Weights of a small GPT-style language model, trained from scratch on English Wikipedia: RMSNorm before each block, normalized queries and keys.
Each number is 128 + 32 x the weight over its row's rms, rounded and kept within 0 to 255. Layers, rows and columns count from 0. Numbers have three digits each. The size before them is the row's rms in percent of the matrix's.

# gate: layer 5 MLP gate, 320x128, rms 0.117, rows 82-137, columns 32-63
# up: layer 5 MLP up, 320x128, rms 0.115, rows 82-137, columns 32-63
# down: layer 5 MLP down (transposed), 320x128, rms 0.108, rows 82-137, columns 32-63
gate82 094:134116100097133116109080127064160160081187193172085169123171126095126105120117123115092200137133
up82 098:099169176156142127109117195148077116121035149138154108128149133170152141131130121101122067127092
down82 096:114154138137174136142104153174152111066050125132160081136101090124098140136082115168104141067092
gate83 099:106182199160163096133180160136146158107162134137066135142138142140133091134047103150146195068185
up83 096:174101080119125177086070103096132111138107125114177102101148094103111147127124160120053116147124
down83 097:122078160152147168120119107132103124095131171090058151097098102045117091128109146095118084171136
gate84 089:187106102115091142114150115134203136198167143125156130131128110154099116122099109096165141145203
up84 095:168152171138147162177115109119165132095143178116064129149155123107136134133126103140060123105070
down84 093:093103111111158110107148121119216126118175203113120124169110165116124078097136119131133146117131
gate85 089:062094117123184205109106115175122159100123188086152101101112199053102138083134075150114135106154
up85 094:097123165103121128106113140162127144138066177093173156120114172115104212147136142157152117133131
down85 093:140069122096061088157154136089158134101095151119152128099057135116149093155130133190128102104142
gate86 101:122093111146170100176133148128144109095106172094179137121177185139076104144080110084106106145152
up86 105:153130175165105149095117122088107158201151124145085189199106129114060150188105128141155166130138
down86 105:134114105114113071087135119143151144148114147108108115116130140144117059103184160094103113145087
gate87 092:141135172148120183184164193102135126095148115119124120144130124108129165139104112148104172106119
up87 096:070113118104099137147123122191094142140147158158115171081131087151138096147114137103139164189143
down87 096:126169123094142161134112077129110130053131114153145120157168148098166095122115155077160129125152
gate88 105:108061093144183138118161123100134142123171107140065132132139134086060120103160102116156190043135
up88 091:120060116086134129145136155090121176177128098127133110110155180129138100142109125097159151120191
down88 093:140113205147108142142091146128071157184167173090168142126170111147131142118151103166127143130118
gate89 111:127119185137142141156149082091130128112176131182116182112103167112158144098103119133137163142119
up89 107:150085104113182157141116082132121132109142123193109055155169131140087116121143139120116085116127
down89 111:179077109126185116104106144078126076088140105170187118125125151132162075155122114160202081161145
gate90 104:148115143129147099184234097130130081100188175134126142143113157129116160095146105062113131128088
up90 098:149087132118168149101124150143176134189124119132119140108111129105163108132144125112135122141150
down90 100:141152140171089164107180186178123194214136112142187138131121123100105122152163135125140198102170
gate91 105:216139133076117127054090176098107085137122094129101072065181112124148108151089141138124152107156
up91 103:168102125117193084089063134130148098138099109089155076138124090155148086116085121137125106137156
down91 101:108076135126082126100136066123124136082115120146143137159135136122185170119158111153148107113150
gate92 104:057178085138176164077176118108097140058114148109122156091097149147151145084106128117132104164154
up92 101:089143163121138097145150111162132090055151117106118143154141114100180141092115123148154121164127
down92 104:131131075127113116209110117143153129101101113170150160149100070111101098128120128175187098117105
gate93 119:095127170129136123111139099099089148137093234131136162120097172139080129107043134089129128108169
up93 106:131139134132163129087122150107103157113079177143119184150163111126131140146166136116105174157128
down93 112:146155164177144098123133107093121171132115134146148192101134139129099182142185136128067098096184
gate94 108:099162175139152255061190118094123127123137150098090138098134169134126111079159136123092154160078
up94 107:180157075125096060184064140155209132111167124151124120176174099079061121151047106099144129086169
down94 106:156169135130135103126024130152183155113136197148120146138151134121069107092083110132168089064162
gate95 107:184155169164188076102181175118127096124162137131173141161107172153149134118110124146115126163123
up95 101:152167132158094121124137156100053146107186097139128153121074152152124144155061198104074094203123
down95 100:161156128142100109118140131142126110135082137099181145123124083072117084129110104103130164125111
gate96 090:144135111162156135131149182119164110138104162141079055085093163143126136101119123124104056146166
up96 099:164156140088142136151115095087156131121230154120101171180141086093069100158113128110139135096128
down96 101:118153135095120104118122159073129139123168172108160104121170184098102094194085121113173154121128
gate97 091:103198118193164169092139090115104051148092127132155113123161153198141120171071131101091134188129
up97 097:197138103068129166208127141136134089126084118197075150099061144096111120083135073144111076153080
down97 101:086180187130086070183116081118161137199148084133177123078153103138152127107102062099123172083167
gate98 107:101179134120121142111088103146152176166148161158156074145173107130124132123066130104193087181163
up98 100:076145069147109079124176134113143126128094095128151193195122150157113110150175134193157166096166
down98 101:119148186139119167100153076115115168175063119086114106118115143148120138122125156058085126090161
gate99 105:063133151106114160119113104068108089188129120117133141122126081084109113127093063147111124222118
up99 101:171114158126080089094120171183160100147133138216134152166133141112108090094119144109172146156142
down99 097:081178134144168113175126093124169081073088104145144150091138155158138120166127158059153085188109
gate100 099:103103166113123192151140137091135060124115193150090161153167180120077128121126133144083122142153
up100 099:120144090137178102104118132112091078136091110119126129109153131129104125122059172101149120123128
down100 103:097108209190166132052098154127151157176088175088118074148151115088140165091135179090124151134174
gate101 094:169113125172143134147150202109127153151139157158120144150059129081128150130111146126145096143113
up101 093:115139143081118063131092142093121147152121170104158079134142130142094112075177133143122120087152
down101 093:176123158136150123171134131163120113097135163111133112146137179122189089111114123125125088132144
gate102 097:136131130124160089134177213127154118120126130145080092085125161160073066117166170108148093150163
up102 094:124102169099088127119137147115127114174168113083108091078119114146165115158155127148125153122144
down102 097:111135108113115158159162116136073147167100096119086106138102067165157094168130115126106099157129
gate103 105:112116074145101121037090063136091118132151116163080078132116120081097094135152137087077105176088
up103 106:147144148093082109123116090096137116152162108168128150139118172130106113123087127127154099098143
down103 106:100182150151148115146122121138126136193090159166071104120094112160149145115167137151149077178187
gate104 102:167151087140128102158115174097154120137167145106107175129142140066104119092127137152122161148113
up104 107:150167132171144153146134110142176152142191141142133144225197041105157119090088137132089070057155
down104 103:122130123086155129136089134119125138135156126142135143138114108143169107175065153168134122091138
gate105 094:118119154104102127164199157117107091074179069115159158145119145178079120111109161106130140116083
up105 099:151121140167130169178120142162117135106118115148132072185130165142125097168102136130135106140136
down105 098:139121177163138144077180128107114153136151153159169108149200123139080124089136074132144081213115
gate106 106:170103153170137140095122200108093106095107132123078182170079176116177147110109157120128232134103
up106 108:145113083143097131133087132178131120152079135091130156091180134165088117132131192083140147104141
down106 106:176134102139093064149123131144080135165126111179196150146149109104153167082136145095136134123090
gate107 102:111145115072129157104106115156042095142146141199130105117201114214097098141143156170177127148141
up107 097:181112110123109078126143153112139107119121171141175148107085079168136163084152077093082147175091
down107 094:134188112129130068165107171130149103102125132180145160139037144096134088126169138108162158085154
gate108 098:129158137107175079118156142070143144115039100163183180118147173089123145110156119106140128141102
up108 096:147144151128148067107121126129175085108140106127188168122118152088069137101077178120127044124183
down108 099:142120173087116137138161075144113133097064136154077166152075142074141166242153119096144093152088
gate109 102:129124131068119197101161115109153104144112109141139176161101124146119181134128142166135145109143
up109 097:181071093150080058172120163138124104082133124102083025085128107157136140130132118165113198098103
down109 091:168168102125082097074120167181120174139149169158120174138159139107072136115145115155167118153175
gate110 100:127123072072139153120185136076150117154086118106117135131102156180056126173173184120125134100125
up110 101:042103111106106103104156154093070134078087122108134144157073134100122160063141123122125161099035
down110 105:132122132159134117167110127188104138118149116151160118063124122189088106085121090106181082115141
gate111 110:184174100104103099121151126139182164153105167121043103086100133139077115103147166173144108111161
up111 105:081204064132117137143107063131130123113084092104129132118179157190121146186141104180143133110169
down111 108:162132118159141098159127162090138090157195062166109100095153143255076131160114097137123084101152
gate112 095:147109129069123158153179185121186147086170102044084098075165099110132046154136146177090185104147
up112 092:141080138162111171104161090070147156130135147100170076143124122058069121132076131185151166139179
down112 092:080175134103094157144124133094145161104133138063161174111129119193185099123174158144162160115129
gate113 100:046186093129163130105110104142113160096164079160170116100156116102053144095167093114097065183162
up113 102:172139176160146144136141161203175122129126153210073181064128087134160073109077114135096145121098
down113 104:126154146162134129206109137089111072099220102106126105103166109131094121130144124154083133040162
gate114 088:141121111072174148113190189114129141145137165133160134141140196095115145115098083033130123183143
up114 089:154102164111153092084186151139101147119108127107123136171098142112155114139132134041137154146043
down114 091:144095088120061072138128159148194149150088085097103188140102177185178141108101152115124140107172
gate115 097:163158100118075110122127111164165132120169114145153063188151117086096220148148138089152144121130
up115 102:137163139161100104148107130117104096095172107121108090159161089113143111127156105132145091147179
down115 103:148138084142174116094162103102083070155095122153075050090147165136152114153110081216135151176180
gate116 103:105101159124140146102110165130138148176170158115137114121128157087130116152148142082117136124136
up116 097:104139095122110121126158148147182100129105103181103066141075177127189122130136094164136113145102
down116 099:129124088117122093085119149187158114120154081130121130114155120127162059138164110057098087089076
gate117 104:159100159079161116138103167131143090140151156193093077139140177093131137111125078104161202149121
up117 105:139101100193089137126153134116091140139162131121164158110116100097083199103091115114108094101123
down117 106:108133127098182116128109119162124125132087151183135083106098106148079145099077134112142135156093
gate118 093:102100070125127075128129154116093182117135145065140101133151236109133134098122099116154126123114
up118 100:132102151158111147168158073168143110122092119100072096128112115146141138141098132129116122144173
down118 088:143131211107100131173073137113111102123121175174152095108128168094184149115128118129129178125176
gate119 103:148087196136125143174177116119102088086113139160116106110158107129179090150119085121132154102149
up119 107:125185092115175150110095113086073124121110115125119133077096132126147112130114088098107065102165
down119 105:171123115156156062129147145153108087132153112155110111086178101133142077140099096166148155163141
gate120 109:147136109120132192153207112106166107135198115087114106107152153091145054122067071121151134143113
up120 100:127075094089058152084168171124083086169142107083075076109129094050168061159132095134142113115160
down120 099:164109175163170109054178148115171128125137079110178166146082160144130124158153078115101106104152
gate121 113:168124123142149177146146109154166192125172165138112096135088105127058092088160137164109137123137
up121 111:126061119136125138137072123117142086204070093140149126135125065124105122137134091112174133155162
down121 106:111126107142120136092119077162061128143097132111121084126125137156139144119065140138170191149150
gate122 090:132142153089130128155078170111141145118180102167109102153141189128152161124146121163104149172204
up122 094:154088113129135130122040147104099166168160093151142150167155214056137188130163100153145147156148
down122 086:101030109147076094132104111129126133136165057094143144081138162155178132115100159166145122099120
gate123 093:143140082104172161156114169113048183165051129086111148145127204114133164190107187147110125169134
up123 095:188154073135174096092173120132077124106131130144066099182112125111167119091137151109061146130172
down123 093:160143170157124072136096084063108088169097146090127098198100149119177163125115129130081116138088
gate124 105:134122188126143116137187171123141140110158111039139107142078130034125196129091180170110215148140
up124 105:085146177159132111108118160127151098058142186107076136138077113058142154101061104143128140177103
down124 095:141122134133146158181159084167117145168160169135122162107180093123133139084104088127149169127107
gate125 103:100093154189104126125093126091121113154141106134180097100107169124130180110129120188050091080158
up125 110:103140160154085116153220153115155115168118125133072145067156122090135108103158141125096161161126
down125 107:107088132153179139169093127100114135127173134132164132181120138119099115127114075240142145151136
gate126 092:155213099104087152091177110091133110114197138121092123142178067094084101107121096049140055105132
up126 098:139139106147138094154119150090166116180146112181170133187106105121156138133155111133169147147127
down126 097:135145152137117168155137104072107114146155073130187126137127122084134162129174104054118098118136
gate127 098:090153088097103171167087137144178118165102154134085131099109103107123064141102120103130125147116
up127 093:092081142112143160159094150109161098099148139078171125119134104072117160114112064129192165135054
down127 094:048120104143109136220076170171136130123078126112101092110108095130147095117143132148152128186116
gate128 100:085073161180159136095132141164169102120149104107089061104147154108115116116107128107116093122180
up128 098:147078104111125137105090131098056187139131114143160076117184095094031161091123076122119126087126
down128 101:117204187171141164142160092136105110142090110098183138157147111140100141129077140124175145134149
gate129 096:153105173151164084164082136077157129113111098136124093140166102126100123132095154126133105083139
up129 096:169097139109091080108102110171090103178141090098071086089143128109114141078111136119120146135123
down129 100:146165157104099145178123167140152125156059113151090175181089158087103118138167143126053170156101
gate130 110:103131121116136149092151105121139166100179114136103192098116166140134134170123170088167169141117
up130 111:106083108152156146063160139106111157144130178082194078138081140129108179091126134103096146155101
down130 107:109121144158171135123186119134059138144159110090119117126142091139105152096119125112142130175127
gate131 098:134105170194116137139130161090156140084133098202083159153147115114105112150122126128111104117188
up131 099:144172120081143123159161124187128059117098150150140094101086150157101093132129109021128100115117
down131 098:085135128101138130176087135171094074088160132081107139133083150132098152082050148057129104156129
gate132 102:088130094127196164096114136131149162142145109128072083154165091109079163142109075135120145169157
up132 096:169117132092122167151139132109125130131139127145095165034143114168164144090113168139148142128092
down132 100:139170217117043103143149137109096070112115119101114079112116123161103099161132157075134117069137
gate133 100:130132131129093102137148126107123171100147122088082145154071120079106149097131143097153056080106
up133 094:188134140147129098160086112097144059116098083139181110139149093092199160175108092097170132181115
down133 096:109145151105138102116119189166142151184133200115138061121179117112173133157150095144061133161182
gate134 094:093138155197113152164085188117085073113116130176133089208137185159116120066078118098103065139121
up134 096:097092167111058169165108130148089094108123049175175094132091129153127179074111145088123104141128
down134 093:178073153159173119129131162140103203148081119145174173121179059115126154122172139141164071176104
gate135 100:088138139149177167157170118139101119065141158134056165159127109148121129151112178133102158083090
up135 101:106184158148121153130135154135094143149084155081106136148154145149131184132100153087142097098145
down135 094:130072184103156157151151142107101089141119148081112159139133095076158194179080082082155131148107
gate136 100:128141122150148095109100168067159085084118096094144124173148127143141089190137113172164172129153
up136 104:121098158101107159088152100131155132062095099123133139093127109121145171123127130128108089130144
down136 100:147169108131142112089142116130111137126111099100151155161106202204117117181177139121165090179187
gate137 105:089142077113145162126164122110098156120114145137123139125136144104111150090175130135102144209187
up137 109:117124087084148131122142139116176092137085091124114120131116086141125077217154112058152092168169
down137 104:133107113151124181166098178134133117129106113115079102179132066160116101163086189109132176103145